Weights of a small GPT-style language model, trained from scratch on English Wikipedia: RMSNorm before each block.
Each number is 500 + 40 x the weight over its row's rms, rounded and kept within 0 to 999. Layers, rows and columns count from 0. Numbers have three digits each. The size before them is the row's rms in percent of the matrix's.

# layer 2 MLP up, 1024x512, rms 0.109, rows 865-1001, columns 288-319
107:511502427495457570504522541510490464509476509522458537534532562555496547477459513473515446538456
108:538430463514463417523485467493507479462514511479600487536606566476487547503551553500548502581453
092:454531536484476507564541499495458459469491511474540513461520425468522518505542474534502519547476
095:516470515562447502449480489506565484463517559527509538477472565451513490441461483439556518493548
095:475467502464477499487564531453524559456477471454517501481513457494492532538507449465467516471537
101:508473508498533535501561489532480482467556492518465492469509478464552506463566473456482522505503
094:476518525424480551436480431549475484501480454514525494496575492447519536524463498449514524468552
095:497556488475525459520520489522517515445519509480529428468516475551467524490497481439482500494477
102:541542533506509475487411516546467466498523445531471474452584449490527492502566478455513479474488
101:517506460482480578479468462589504476454506506396522460448534480570522503482373496435452509526458
093:477489499463517511557524492491505434580495473477493525396495534531518535425369425510491491492453
104:462505559493539492528473443464601509519509548531446483456426547518458492479469461452586475517539
098:428546450519526453467472579432556447497490485520447498502540507515545543466513538509507563435530
092:449488525570540556492510550554405498546483500441541471535476484534486534470480522462570532502548
098:491452559493556507547419495541490459391508510449527558466578530476495491452521529565507475521531
095:549526454568559533504431532533496511516520417438415498496495508474509479532415424494495460496448
119:516464531486493483481545491519513519580509592409431477554505577513495523551552519507475468518458
095:464460485464576511505539495478530550527511421501465451507499513401536512548484494459446496431495
090:533589443555413474517481487425458499542546475491534531500505484582483485485485506442524425445498
103:508509390483524529500487522614497460522527523503540461545440517478522474418491519535541463475464
101:497520473492519521526503556466544435434497507458470414530535494542525420514472517516492508453502
104:443516557460510472496491494486522495521525522430521577513463533438555506568468519574463513514557
100:475517520492581549522500531500523537563557553560380442571470508485489452520523515438381483405479
101:530467539480550477490542487580509514570538480519526405515523489439436594523435532427544510519465
096:438501444544499504502498488520497478479517449559566533519464445529548500522493463518537463535481
109:567523440525448476546480486531532524502495447485432579545503526463470482494477527473504488456465
106:481509473523472455533453540473429487500483559471530497570424543512498473521449508571536459528424
100:417548506507529494418524510547521423557490465463475582545415527493514535506523561455456497519508
100:476482508556513491483530491497469526451586505473477425398454481521564502521537453440557496493471
095:498502550474532485475503553549484557548434479549497532576466539472483503564474474532439433497482
098:524461508565546493465564509477496512519447487472535369511466496459506472481558461462420530478468
099:471424526505478574517496491436516528520527550511453585529508609459522462490528548537510517444544
114:555508487463504414508569461526469451502482526461453570568540484470467464498518524452490531465477
098:531496524517497514446505488459468507520466537525535476504522517537525502532497523430457521503535
099:528429506527469530498563498479502477488448491464555510504460560475511525498478464488522553480476
104:505528500506432538474475573460548516500519460530424487550467466468463451507565449481506491510467
096:458528531436483549495501464600422530497497489519490504522585510531514461518468484531362483487431
096:400555502500454496538531566501520524468459520519476480500531561535449507504503478562524494500520
105:455555536542492473467522552525493540544465453501537584432500445487484525549496407513550509467504
099:481463581537467544522477595524487573452456624471540473578530536545504515482438522579486447468499
097:508544502555519538500499519500529534474475486508522529485511471511554405568519502475520434436497
091:504501552497490508497449461546493445488470535424538484488523492504509468486514417497468481453496
098:465496551512474549493577561490519582537485534472534494491526481568478464509423486519520462562493
099:514552487479487588584477531544531559524530499423440459528545541490483519512470532526500476514491
105:522547525543493480485525568500479496505463416469539422442577452521477506495541460525484546465520
093:523474522496427542482548495594477500534452453468537596439415548500432522506476476534434460482487
109:473455490498473468509530531521457497511511603468479511521480497498492522520537470479474513551448
090:551421559487533506463481508448523454566447439522474486431495531517545501436465447505418586498521
102:508508566502372526493520512542498456473539517444543424526515490472544529525492527518532516442572
099:477425573492510516491539478435451507516445499492605558438511484540490467553545454440466474527492
102:472457500487562532558463477496559553519515474541503494442482502565498486497550452595420455580461
103:485465534449495484489504471433578566511501545517497534451485538504537442516575477453506540602555
113:421475511521476515567526527535478482576474573468493511486552452452459431532533466535514471519465
098:482513498529457474521545471499476487567454463554577498463451478543508519446517455514503474437468
090:500514478467570538511525463552497460556583472486498431510491513548540527483480482483470522488574
092:441582468571543587538440544556503482520539451485549537472534513541494523469509479445507449488563
105:515473584506572479550486567497555539528540444465556540498530487496491398467464519524467477466602
103:509502527483570458448472399401537548485484448516523510488529499518492445523405463548513548533488
108:534473485503412522490448500443566480539488469559425496475519531574362431501589506535513488547506
093:462472472484473456524500471535441546560450466464503404528462509512522438496505526494496521520451
099:568616560464474504470524467467478482512496550528500538512482495486513450458523557493484582510533
100:498466421508494571522528480512477453545475480490516429467491505522546495517544589516496498530499
101:504499515434474460472500578470598525455486552427481486504440487528509554464490452581491464569559
099:535532516532444454537486509569535494460498571523517445467473533536506469535492492559450512446432
104:494493594464548553547464574487490534525469534540472509543511501552556478475534450532479496461481
117:478461551445577504529568499460525563402497523504570450519566436463509495570547516531522490472555
107:494492496501462469461523462518494472590554542490494535546491589486547522465474457614571480516468
102:487506493474502508464511478524461601508442539577455396491483548490449469494501597478548549484524
102:482533464584452550492429490458473481496504522510486534404431560500443451429533550549579526525544
111:481503482516517511514548454539539515560539363460466619511464539596523535554423502506536524556497
104:513449600484467503443533516473508481522522452474488679606533473532532490543467478491440520497550
101:510462510531498438479518464482469495522457483509466366499450503525460519452424447541528477463557
105:489481544563513529522471464584533532518492510491516521484514536491514461434414500451532543512508
101:506554512551477469469540508529455442518553538514480545539418565504488634474492529479490505467562
108:480471494480466459476513534493513525529498494448513494480482526562498467548508476596494551505436
093:531437462513525500526522446536573500557578554438538536567474484482434421489497462512532549536514
107:464481503483507499506506472605497528474532514466484511470543433454471481486547490511508504496583
101:605528519414485457529505504455509541525485469522502531519484468480487467402458498442555512555495
102:495447461613422445501541462445473502505513559450494509505510491560518392578578449521557455532492
099:536447533533508475450457499532498425557503416488511526535492501555545485505510483453492454437474
098:475505489457500552565431480537478487521448527520493488466569524497533536489493498489447513489455
087:584500498574529561552546461548511499440526492475539500472439487554540421505537534475459482478529
101:462550559557529447514471525497506542507498437461511403491563487472501495540471495490516457486465
091:450546487458495497464517514450581528529566454467563496518444519509350537472450474580449532426455
091:450551519477523486469473497517462451574490544488495397416437505500502531478527509551515545512526
095:510519570501510519520513475485425502482536500466530491478522616510523468463555516446526472474511
109:492554501494472429561556478549515484495506486521542518543480508493562506506476457469551514591456
085:598464464472470543519493549481562459458483519483540609417423492481553491532455427455486457421449
101:442521458485345493519441378510541486479504534488522471487454510449502461502521502506546533501473
101:500516506453474558476472529492530489506531494483580450461513470497542474515509448585507544543456
104:529420477546514548577498505478545525482441515528540530507487443542480524486545466502496488536510
106:476480491484441449501493505529466427431470500538465495437475493553434458435497501536427505549487
114:544515460444500516464503455474462440537542602493428499450497524461559430454468526506479499510560
101:464441533507511511546483503440529412486486576571510532483435540489457575480537518507449541538472
106:445510535502558486548486543509569489519502453474497462500533470480529490487484434506534499424465
098:510532491477466534490451408501511543539464559528480520511501458547479465509494496521537519502523
090:518500532471481582516518512527570541436409498555486505485500512463453515554560474559444515508532
098:482514506515615503481528486425514489523483570523548474504443509504487543497562543535452551512491
096:506485507528462476468539497467552434554557519545508543489507471498530432489432517579418498528497
092:478522517486444516517498539484523521580476502511418518497491519498410485484417523444482511531511
101:539506546472476514471521499426481465459482541559532443544445540546454507505533478503474493489449
094:499569514453478525461490501540531519534501454510489441439499443452452531542486537499459500524524
099:468496424565574506564418467497514497463575510539530476534546483485532517442512508466452532502541
094:431543531501568463463512545483484487417547504538462443557521510543539427584577535539489503517508
075:539544500465532450440494538577492521444512529544453517502600503582524517469508481494546530487504
100:434484538556431508532537506427507473522480460521497469535498481484456456491554557528552513545526
103:466518591485472500520451530468455604509511502518477464500485483476532474511559487446489497408503
102:544443497539437484475472529508484497485415518441511487443469457484524505474466524519527474438518
097:441484476481500472499461439562521507501468472543448504503540456525521551466536473574446526566514
108:544529493607453509489491509525528457483501434586452500533497446538505538512492531533563556558505
101:482548566454407566531551493443529528584485524483593493537500455490505551496516509436508564495569
103:477462545462460515558546488543496469499486484462445517543584513412470452468519519446477545517479
101:506476498565471453508526500493544448503501436555512540513551521549500478538476478517468502555480
085:423497508463513466509524484458531440485437515533529506542476518568506486545548472513480519547557
103:563445529498512455497511515438440494480504528473554536505493556473509518499559532503495481536426
101:488515498458526474539516493567495500563507495497439501531512586495463572510543520490502486552498
088:515527515442480533486509467518549506529528461492541423513531453475505503596414444453492566474560
100:517533543533459559412508536417506504548424493472498504567488545485486488515490501515558595555433
108:522459484479455456543452508463503538534476557496487506496529500489471543494511527430537500428481
104:485499506495513533467484505482518463545529530574504442517467417465528561526521577518503538500507
100:446522450498475519475492491446478429473512580569510414492485458552459545466540487410492519519556
114:505487498528463494488514453566506530493638516518469537507558450506567518435469451474587436475588
093:450455574489541523531527498467556525557543442428578448517485540470492444500547514565440479519505
100:525517496515580496478586481491447470454514464433483562490507477566566442534517510466476516511486
101:569406581494508516509541440567497525516549520477514455509488499491496409537558518534527589519547
103:519495548531453483530526544542404488605468427425419447552517501520480488530418510470474532555456
097:530527486518499477517520525514512554520467469467524453541520592541516421479493533511491449477503
117:514514493487523507548505498466555444534495519528504556542505458458498467466508525440421552543542
112:501538544540500482529555498481447394475496453478483512542473383529456502474501481467452464500435
092:427546520496502550471486537547469477514488521520467528513471566544502610468495476445496519481486
093:505564579516499494564457458446489420520527462535444514551505587480423487436576493534526482449438
097:452487523550538609524473471492474509510483507493519540409515515533527526499521573507473507483513
099:488493477468422532478477390503464524522557508493518514552514470507541447515496528540543482567497
106:512459430493419495470485463494440502516551539489541457510539521480565487496488531417443410501540
109:460498468451533525516521480499558479436458497534503485516470493566476490487510494469445532406512
099:481503476495522501514558545565519417465542503503513546561552462554544523453392528453489621454479
097:528443566501462559467490513499574553479442554538485485454537524467433510453511515473531502493547
# layer 2 MLP down (transposed), 1024x512, rms 0.102, rows 865-1001, columns 288-319
106:525534471539518494468462497436448541448485453472498505538517527547480505522519449508546487480472
103:476490542450558458508513494507544510552562580488482496516572530485493553476507611521487526577512
098:552531496468416484464507479495470535495434510552554532510508531547494515511548520539497523519537
095:530552485465518528532541454510533495526506480496469506454535426451517492491507484463424484481480
102:555535450517478490481455527469504441547575446489469497400468448487477475509484454454509568506566
101:494517432524513458429497467553558528479459465486513545467516561470505535481495539531478410490459
103:528476507588587528449488446503434475484486551469531513501522444559471520502484500468533531444462
096:485498508510606485478479478456430420554476493429499511485505486463497522500495503459526437502506
099:537526496486451482520528552511496483448556489492462497537555515492509449530456465533495567549528
101:507515588528498525500504503563502438422531528486533540387514426475527560481515560500470556518480
099:544580517517609447552591445520546553511444498451474521468520574537494557581464432549470565512464
105:480528492573543504557475519479562463533512575553444474444569589492528500574537470582487594450509
101:554450526497490491504568485523528519499503416470496536479521536591436466473579525485498537464516
101:524524587490453487513466450547487517511482494470537467531420492483525500475535459427555513491512
097:538471542530486512565501566524544474475509483508473502537444465553520486498468519565478540584518
098:476469412515484489472596474443500420493547488504440451535518518445545549479463517596548556532519
120:505544529525560510548517551511493486563486516443460536504482543481510457504491570540427468546500
100:481454508543442472426562461491518471532467443462467459526472597416540551507500611532500509488537
095:494516493509521511487438485485501487535495516533537527545519482538537519488493530445547511463480
098:599513424542452485493538486617497496470445482512537483562399580543509424515474451564496523552474
099:525498525571474540459546501487469486479464571450496485510460473466453506526419461537455494493476
105:523481490434497550428484486493466533481548489512566521615455530522478459495521484480613531534506
101:491490530563501495429522521537442496524506467464539482522512482532507575546510482511493487539496
096:570548463471530501479549479551501475522505481469497520530550457521449563573527520416552474508501
100:475572512513450447549476446498532515499504518464492471493415519524453517513542492499553489580476
100:506506546479545517474523535508456581599500540518532539405563513479445465536441449516473531481456
105:492569519490461521510545539467465497479496516499515471554508524533473501492466490601462486463540
103:495499478594495501462466459448450405582499486452472559546388506473536509528461574492482526489513
103:466499531518472526640508524524473444466522489521546559535538490540435547529545514517530540562558
095:509490526464480535464477508578525508544423517437450550516503514439465432504454485486501520478444
097:489495470572467485481474527447500548527470468515458472411459533463440478526554520550453473494576
099:518549528488491505484518494471524480565458481541504476581533457479495539543452500502447508553457
103:552502523473506519526503507479541460515518442504516452473489449498538499429469600456529483520502
100:483547536484506507483531469543480461552578483466530437477402556425517540534472515505496476494469
099:475411589508432465477436525495546540492506457396557506493489509527473548464548543473517497509519
102:516501492587455537595491449480561483477455465514539593526536449534465454529545497465519519515489
094:483453493455494531519445504516437496593454529496503512512515495471496484561517530544485503523512
094:582504496471475557552491592500541509495487438515547499578586512559442530496499430483536476488502
105:477487536525472437536490512539548514565548481515499498547446441530560584445443508509530504464479
101:542485481511521543493522495435492494485442512440474406455490535523464430550531494542472568525497
096:480491497404475479533504452542521518475549481499471537525479490496532493497480431561445487541510
094:477484469516480483501559490503504452467531483488601585558542508551471505551533452559482446499474
104:486497481535578401476533439520481515451545513565507463504488581461477575437450486514471523479533
100:486501536454477514566487488549527438563490444524441480510492510527531514460574513467484491536569
103:508538394475526527474467554405545527553469557511537504504539516474587508487522539449478473503430
095:444470454518511515494494559504479543542455560494498504517475523469572451504447559421486529541480
106:523555470568477518482493479536529555488513465537526456505491524522523472529616516455546513554576
097:416514442483456454464602475497525479492492486482523496431505472535487512497443515542526468556558
092:510501513440451533482510510488459533464484477452518539511478549501557496537505458461543492541560
099:528536483510553534472517549393537487508523483549516531480520510489501503456481580559449457555463
098:546484588471543449472536556450436428508519505441533542554535434497528516491455532547503537539543
104:552490501511451513578547461437478459514466556452528488525483535511462482505473506531516532507468
109:464449452426512464551540532444431414473433488488503548524507481499578506481559516524454464440507
099:496527504517493518538565444516454468513451537436533480551456475507456469490549514491487511471527
099:536529441464507442446503506486568494530439499509519485526538474513453507519570494434475476531513
093:470414519457455515393455557544446532500540517529490501490505475515476437543531499480494567513516
105:499555502520474552425506521520496461514470520432511474499533506450437548459528537454447479458497
096:454516546478500523502550474535553454437570480557461570485525505484544515463506457485548502457518
102:510542492496397522535487490507535430553445497528486466502509509619459468458554469512464525546448
098:507471435572482529524526496496490520507460552429557521479459432466532426554511496553518487495459
099:541453428473527529499538547493545577506516522450539454569483490474443550538546522574447564467462
097:417389525485539584519511479480512490515470510482528444416428499527484510452525464505491536525425
099:475506544558534472432468479532468486416500521532544509482479568468557491480498511522470465464514
101:596551505522474533493448474534496441503485485564543537526517528489526483525450481488541499530607
106:500438536460550507495528535453521516492528564425523477513520523516568484526508465464464467502478
107:467504485510493501581541479473579545504473500472488455495513481517479587520530506491462459465573
102:426492481506467500496480494531437543454486519570471490502469429486481499540487538483517440515498
098:526465504500467522507512446581528461481533525546513509547458559504519520470555452484510508537497
100:538506467541526557515506494465444553516431471449480518479518483516628549525537496505543479479482
099:471536493586525540423484514582502499534494520553476512527513489478554499566448536575548502490489
103:457563478487500533550505494475536560489484544517517385431467478491464531475538477563486517523539
101:585514499469502485509518413617556484526589437481536518556458508457526509579508518411478547510539
100:480489442543518521524556507436478483502453508508514552508430439529467486457531441473449464496496
097:476558496494448564572575475435516492501535436545558455500507526514533538539494375533464473380508
106:457547482492469556485512507468531505511487480402515512576493464480510516551514493509464543519419
098:500443490449554458557443505467484504541576501464476504575493471513430419486475460607518542544510
109:505492499455474479548502521468484488416540553452535601503537513470516502448540567546455477601528
104:502520478528616519469478495525480535498446448575492562542462527494522480507574526470431543440467
101:474568474526448477430533502477515488447541492559483489522565570400419546540466597495459522538546
103:460502500482496473473493514453534504534532506480530480537444502412452449575421487498510495626501
096:503511494488557420590459463519522504504450501463534614492532485435492471518583441557434455544518
095:491430452540537508493463545493478464494484528560529499502481569533477504504485540549489462490483
101:501493543468479472532472481532498420477420428517472527438496496454570558506513523504464516507506
101:448506544475567517484590575460566481497443467519470471479504514429472543509473478543493540522497
094:455495522519410421517536510541472518424423503485522485482522480509483502475550395537558542463525
093:559491473490481515490516495589530464477461519494549452494556446424548464502519478540492432459501
104:487450432505575552503541466489531535512510567539425468483496474490476510581537554522535467592476
087:486494519490514456483485486412438494459473495506496367531507498578464491504487578544435528514511
097:533481456477456508488538458506451469543559481498436472502498460429511527445455498509467540482583
096:496414450494477561491582464492509490468552529435521470447437453513542476489515474507460491452465
098:591493516536453473531438525528505497415453497520491468543460549453594502520480474486516486458544
104:511504538537510447554511491468511524462493485514489452485515508471510550480482557574445466468502
111:535587450508530451411564406509503460559476570566466474474534448513464559536541514495549491488523
102:512513453504538560454457535488542454487502512493558544458515493480503458455456555487487517563527
106:641454480491508524486598424551569469499491463457492471520495500517492551567475498476557497556523
105:536529539522461497501518507499509477421517459461464425545484459494514539472551521511509575455551
100:485518554579527528487512487472527529531482465536484503524528515494573545509461494467510464493545
096:554520486501469472518461413523518526471531558471592546570507468531526444487518516584496555482449
102:541464454535512509571455463495481513575510463533504539475497488518437433503473489451493490517507
098:541582473469521398483521591469561526489467505569536563570476475550539520452449524477515508468448
100:469545506516469511477460577458513443507529550542493502497444511504535492470534541512461501542503
097:483461436528547521496546490510492469467513523521531473577507539535513510554470496524434495506529
096:542522386482559476397421550496565523537431510445506526509492502455460509479385510423540537485526
096:471496455506540533453503510518455477443548477489553512599505561465450509530563494500463494474499
077:464465485435499545522538492454455519487473542532464484530575506461552551489525549527456483465538
104:555511478525466484388489527561491591579453559504506453410491468477497547455473423493489540521543
098:509499495464474559470516482494408513461515563487496534518495583452528543460479496472517554634527
104:488463475484578418566485542442579569451497528451511438543470539599534475469394448482562570559460
100:515562537441538431510493504498496461469538568500515531461411511515583516508603573449490559550472
104:495547518518567534533487460455437498539552466531429576473453509437481558450468453530482548546504
100:506445462540464474506460509521454471510502490481450435526445461554493520505559477498612440517476
098:495446414513503455444485522516525468519465484459550462549536453512491506500485527456499497510520
104:509513443492474551485436486480507533560506496556584505497553466537511553479457510460544536452549
092:459501479489512471462533600492537493460470535502479435548494520473551503530499520538543522546578
105:482499490555553444553547465448405367506492498552478483516496542436568460474510500486505518480460
098:472534409454577446489477472506480492528448565496486611480551525485487480451557529407505411489480
086:477478466548468419511473473539519513500452513442501525478523557483467500526547534527459533534431
101:452535424538476473472504541528531550509436562570447458493520547509442460471476500486437487550513
096:527567502460533519552527545488453510506482540501465470463489454541496511496459496543488509539500
100:489512482491475531502496547450506471415494495475480548503555483545507537499494515466552469452500
100:527524474529582441483483527506460565427450479469571529439583488579534470550496527500579556485484
104:498515442473517494478429477545425558495557479533459560408493526474533451525495574460533524514461
100:485484463535470421548472453494511455514496510453489521444413541565492492513444465416514509528427
097:491578534509505450549524453476486520544582424589495486455476494602490517514526460577467553579460
103:488408557451501501535512584541482528512411571455469524466495462538488528489471482513480551485483
099:503497548460512496508439499472538478514469489529570510425484554535484512554524513455501469529514
099:497491521449416503471497470453404492587571542539498467484444402550447460525524519525506522540543
102:516468564482481513468519506464455580497427517547399503533500488491495467487513437391488484505468
107:541485512475387436497512485459508516533472484528567516495469441538552406490470457515462565497490
098:487549489467533489488515476466583502482439466550490500528559475492505482507434449457464538502404
101:453542453507521507520578484495450533557620498515435493562541463526519560497526451526433468512533
097:481504532463490502519500493530493436445557497469470553497517439541531452545478492489513527486522
105:501532470480503530524477475426510488484513441550491493514555433560537571488509502511493529535513
101:487486481544535464543502487483526516488563544514541527550483496479444590501565490467500548406536
103:502555455476567495448518488490454487522484485585478518525480493512484503477500582521551457538478
099:531475504438581487541507492469530580479481512459460516507516481539472496533512493384505516436531
099:501450451549468509492490470479477524496479532525565516485523532442522547520515523471533506497529
# layer 2 MLP gate, 1024x512, rms 0.111, rows 866-1002, columns 288-319
108:468529455508553483480448453527535546450489512446515522487479527470465516516490480506554515474535
099:560498508537496467536535507504503527505443508522432472544484524620470551483491573484434481490487
097:470534572483493496486434535462558456474492446463503497460490539544555466451502536492560488496555
101:534556507485476537436524503419517550571517548511486576479492450556458501508471461474499542428564
100:498467532492454494497484502499492517457560554491497541431508482488519562587490476548440551572502
101:419527494439549538475457548562439515486489570523504509488455467470464512540439457431496542489512
095:431507463492436462559485524584502467437509535492470467507496495508478458443549481525530503490512
110:423529529543555455461515565530474467558554494527476592555518494511468535501451519518508519454437
103:510562415519474576489522527494480484484479571439505479491466564433484541481483465555518450524538
105:460509467503462499514504550500513510477479537565575523516459498438491474464538488532506512475542
098:492437545494443496513520494571544532518523473458488526454537538584543531532500535476459558547518
098:557459561453506561496475496440514535557512545487504473533486550425513476526462486470519530502519
101:506538493503473463546489524476478486484490512515534471508470475540501518535484547546456484495520
096:569501558490500513491498466538478452483494515535601512534437553524536520391573492511549475567475
105:485504525472539490465526555435462473502454547552480501517365532462465529514522532464549497435546
099:517500517460503487473519488481545574550490450506478502503490545525549433502478475518506474467568
100:485433502546487447423520505535582549435488518538488508481524480486508518499487490473576407437442
090:470469451416516515475510468534430527599531486506507522467469572541491494509447474435448552463496
097:494414566471522504503608506447535552530536514462440538432503518458486569499520443507490582537566
104:523532506527463462547518519526552530451474428514499485583493437559546518596498472482461513449514
103:519552454538492484592478544465448425503501537476502496487478499460504512535500486472461581552563
100:526575500508525604475522395512436581473495487523579472499472518454512533553558492397473513480548
096:520555459466479424488511514568595547489517540473534502466510469470459560512538450488522470522551
094:468531396499459478482467584476458559539499520574472579477406462533432500582543486514469500559517
107:517456593519531556438547520460538507467530526530511438515498522476517577584550463511442479573504
099:460508536485498564446421451482532464469564511418506490495539517549546515491502471467489546489540
099:510524493491526438484473524512492488508535526513541492496514462538433530443469520467449492518530
104:511458506584496545454585550487472406509504544523556479568453426522484534506527508523479574516504
093:443562516478492502492466505529545476496490538473460519472489499543510472479493491507411532444535
098:525522587420464558539610499489419457470525607419497488482505494506511488462521389481487471489484
090:557600536466540435505510451475547502526461490496517522490498452550434548501473508464447398483418
110:480506559524453526460442469471476536426524527495534488498536568457497493539519445485516528430493
102:466477424490466578485609502503494530572540519495499487493466524459489521503607509534553522450439
101:559486430450531520538492550439503549408516527588499535528475572544513444457490510521418536538481
109:559522449537458509516491522505475441471475480480496494493571546493466520474530486477528491566498
095:563530563472484503549506500452609447442582477550539497504424454509513502551529491454518510474540
095:453485493516515515457505474491519534508500573549463485536550504481523527511511547537495465508544
103:486487479549507388469452490509472476498524472558473513440456479508475418497531464464491482499487
099:550498487518454554470508499526513566477568438483506518555515544446532455541528497527499455530478
099:516473472449464549426533447451486491507452536529510466458505456529430560498568470484543559490511
094:465518476505495469536485477515504449530521472499472533464536525479582525486482509477471527488414
103:516566465475514501439584488460516507542503537518438528509491442466539523499558495504532520468500
098:475472509510497517485478530499415500456549462538467444562529508394518549566483400506500571488470
101:472465504529510447461487498534401485459517503433437528489536533506450483478506484487485489548490
093:558513599451466584484500509576491476504412556490532516553496511436425460494517446506444462426515
113:550428470493529463522478476586505568533531499501483462534521496483536513500470496577559556548466
099:509544433494502548487507516553463480514455510547601555496447470471487515489527528480454517457482
093:562527471543506466540524443542476497491464533447503564468466489527572501473518465490521517559501
103:501563460471495476499565521503484522485511504564450446509497463494446542502511544390479541524546
107:437529587507471498558546462482485496484546469521485499452478437534483544504482464568542429461472
100:525454560498523430528491521552498471529498536508563555489438533519486467455477480526537493515508
107:465560578499529530487553458501435488484578469484511521520472436516441496525565523466467519529485
097:483479512492477461500429442533518491519544467483492617526560483547498475492564482425499563492434
098:496504572492410465572514538556421543519501466481501466506543448387484510499404516574471538436480
085:503433565504542464497484428401572511453450441587508535503528529515575521470534452489527504436511
109:485514544562529482580479489458453420524498517582450476521486563510483478447483472441532486502544
096:417465513530522460475456542537457462525533514432496538539455521511484510529584493543493601438450
103:434513491546510492434526508565460455435502446521497552571442462480537444473495557496529525471468
095:506480528506476494518459489486458560446594602555444506429529542489518351533467511506499521472529
101:461421500559497548554499541522524522540461470532381435481462532477474499469412512486469554523465
099:461492389534464494459493505557525496504479417488520471532529577514538547540479533489497493434506
106:438469475538445452530501548492440549510506587501420528547478474552448487531473515514490523514449
100:513592528489521491473546482527523621440536480491476496534515432569503539413505526504535531479533
106:553551512485478499424587423496453566522488536493434484540506544450440468548590517542497514484505
116:525546506541517481487513496502501493493577508445469470477505583501550550484475407510531522520585
110:563553515465464496510545523574485521461470464525548548476529516499447528493465484470453466463500
101:567466593464483547470494514414493496457489423474469517470518444484504494502571445496420504550533
098:540445507508477502435524556527452517501431497472529434526499482438455428482450555520460526462596
106:580518476496565492487443549562470523486510430511483550539534504555489536441441514541475475478469
101:403548513481534568565502493489497629539505541534502378471537504472467489466566477512437515532505
105:465442482545434415475497462498457498483525496504467414516503497527500585443546470503449492481579
105:523533474455539547497463451472619564499480445480419437474504409479509466465554516455412461440502
102:466460542516474523456416563515509475539502595499513536461498552457376479456408540490538520487542
102:501433442476498474497544502469509466479504473486536473489505450486470473467456455561529474544553
093:502501505486484466563574487498529457558522487518438522444428477508557407479457522562476491492529
104:530463497491494514503557493458482513518575507475518513522486503527435511534460595497491539534447
096:482488506495508435527487439514457556506451488495463534520531527504471534505476508519474453497549
097:484481480393593541520517485496508448615503517490540524522508526477512475426568457520443511480493
105:444539430493558474498455566504549477523539494493452470431510490427488469537427511463492552513496
095:488513411462548562487499579432488534492521447498494447548521487440494537499506475463527580472483
093:573516516562456514567516566523480498399509519517484483444491468556514491432457499509473531517475
105:566499561461461512506445490483534525522520461466543516481430427472501466463435485509509512467461
092:488534540519476486492515505490502524527366496588505520458499507563499497493501467441641547577484
098:564511481550463483505491496494524554446527537523501433431499518516528464522536407526465504465553
091:518562525544440497456485539482470487450526488529428568531446462488515529492507499519571495457460
096:563455456494467504464515481438509520512509524477534492567532567554531516479474432481471516537552
084:558464558516569565561500505464551492493430430497470437415510433477450457454445488512507491495511
105:519451563466511542468518416495519585482601496492478492515573509499438474507552488498505461512480
109:432503574454490468495476516554528471443533474527505441492483452473546508428530492475535470516478
102:464509535498560388447567457523525535479491546466527524513464525534512536498468570464562488510446
113:454474461450475561498527452496546498490520518544560549450527494550482529467523498536541500537477
116:505588488476570461437456451514442488574528541497552509470498488512482505512461492466511519555465
098:435509569492540398497485468521527534416421442559501501500563499510526446539472504479523577448548
101:518488479560509533448422456490479545505491478517476507533515491520460539493533486524510509523522
097:478490506482541504545501465494506496458555506484484500502398478541490518445531600462526562504461
095:484532452433509447536345515493491480451496570517480514437476461534461485489512514557530511476515
097:480475471535528497446516524497501526476490508539484532497502474576503457434506556560503477523477
102:483489563512477483539510513501514576545545482522442437491502420550519508464455538496529482527518
097:510432545529476565502477471480483526441469484511557475485524455476545535485488546562466448490508
095:520553513483549521541503503488514535550459509481470515548486423567459532508556549506434560524583
096:500504465423459548494564526510499518491482448540502513459538508462552504481507530458413515498518
092:501510527426451474495524507541569543496488497562521458528488539529445426536528549518528497462510
095:525500503539522536545494457472509499490432489466539466437561521525529436470520486570476504488524
075:477448490489564478525499472455444460549429576579529493510457440485533527505543520491511529474482
106:532451458515483482559501455472488494500516498471505536531559504440466573529526460514425495519425
098:516496536457500455501485510474459435459448515496524535470507490489505455527519526503544463555449
100:569483593459506462537511547470476465437445502471532483518478500512509425451489463470559430472490
095:500527471524423469485481479581461467568498461514512416464504524472498547479438547494517514440427
104:578504457551523521530472461483500517456513505557460459429539466526541525426488469528509482487507
099:512466490552526436524469513480553526451496486543438492495440569491490496480561512501536504533533
100:445466501511462507527540497518511491439483471522476478436476517475490446571462492468527515513470
100:476539538502517477523481425471503507463428475509480531548492509506527525468556500535490504519496
087:524602518521482470490531495463451601546510505498463537465533490520541522560565388422486463471530
112:503495464516432462454492457467509500516546508544449506475508439562520492437485546488550528441505
096:460403530527531548493539535489563559510504525533462509584475500546492496563508492537433566502561
082:553535519520529533541455510509450553536473485425518404398509494518510571487420462483497431505493
098:551477511455550523442532485484560507530574535523559495432421492554527450542511518514540480505587
106:507493518414530466531466536493562468466471474521557480513554444478529515508511507557483598412479
109:496518453565461462452497484535541452445509480468454484551561488528560503463502470495553527453526
100:512450530504509420579492555506573561561473465485529541536529561461492480472524492516515422459514
105:500502425496496469464540537505483478549610427499565477568477489485501567468537450529522496492466
091:474496474492472438505487497519513495495466526530516532414533552512518561535459463453452483543466
092:502484516501461499489421501495562552438464505499528483455552612498504476484422494553554492578493
102:492458514508560546522533574496488480500552431519497488491544569516534520476549539449424548509465
100:525461452466494480440442429448524548490464531599574516512480416529488539514533480492497477502513
097:525506527494476514473532480523536483509547467569450476513464513499516590463488485496519615437531
117:532434448548417520504549491468544471482519477471425477440557534543500522513494488497448482477471
113:525524533455515480553526521452465425434473474552497529533471492459505530498418444466479521459527
096:487478530449455527530477605430429522511581462544544498529434511507494566405530520548540509501520
101:546545473456414484498540552565506526499548481455539500566510485472526460549561473472543534467487
100:539484495411495473519474526452548440521579482498507489476506528487434480531532502511444563491464
102:472460524527435536452574484452533608466433481528543445475516468492534514479564501544448529498515
099:508495495550481517451422429498531527481485564545488490391525545462471468517513503508563538436467
111:570494466481529500472512542480444426570459495475529414448501516553563616543547536562494437478517
102:536523492432528541581480497440489504508466544490532520453535470591496489501531507497498496499502
098:473497529579516454456392438468491577514454452469500562420458483506565446492511498543517510522511
102:452554493470564502524451476516502512462456588444514503435484475486517556460458591478478513503491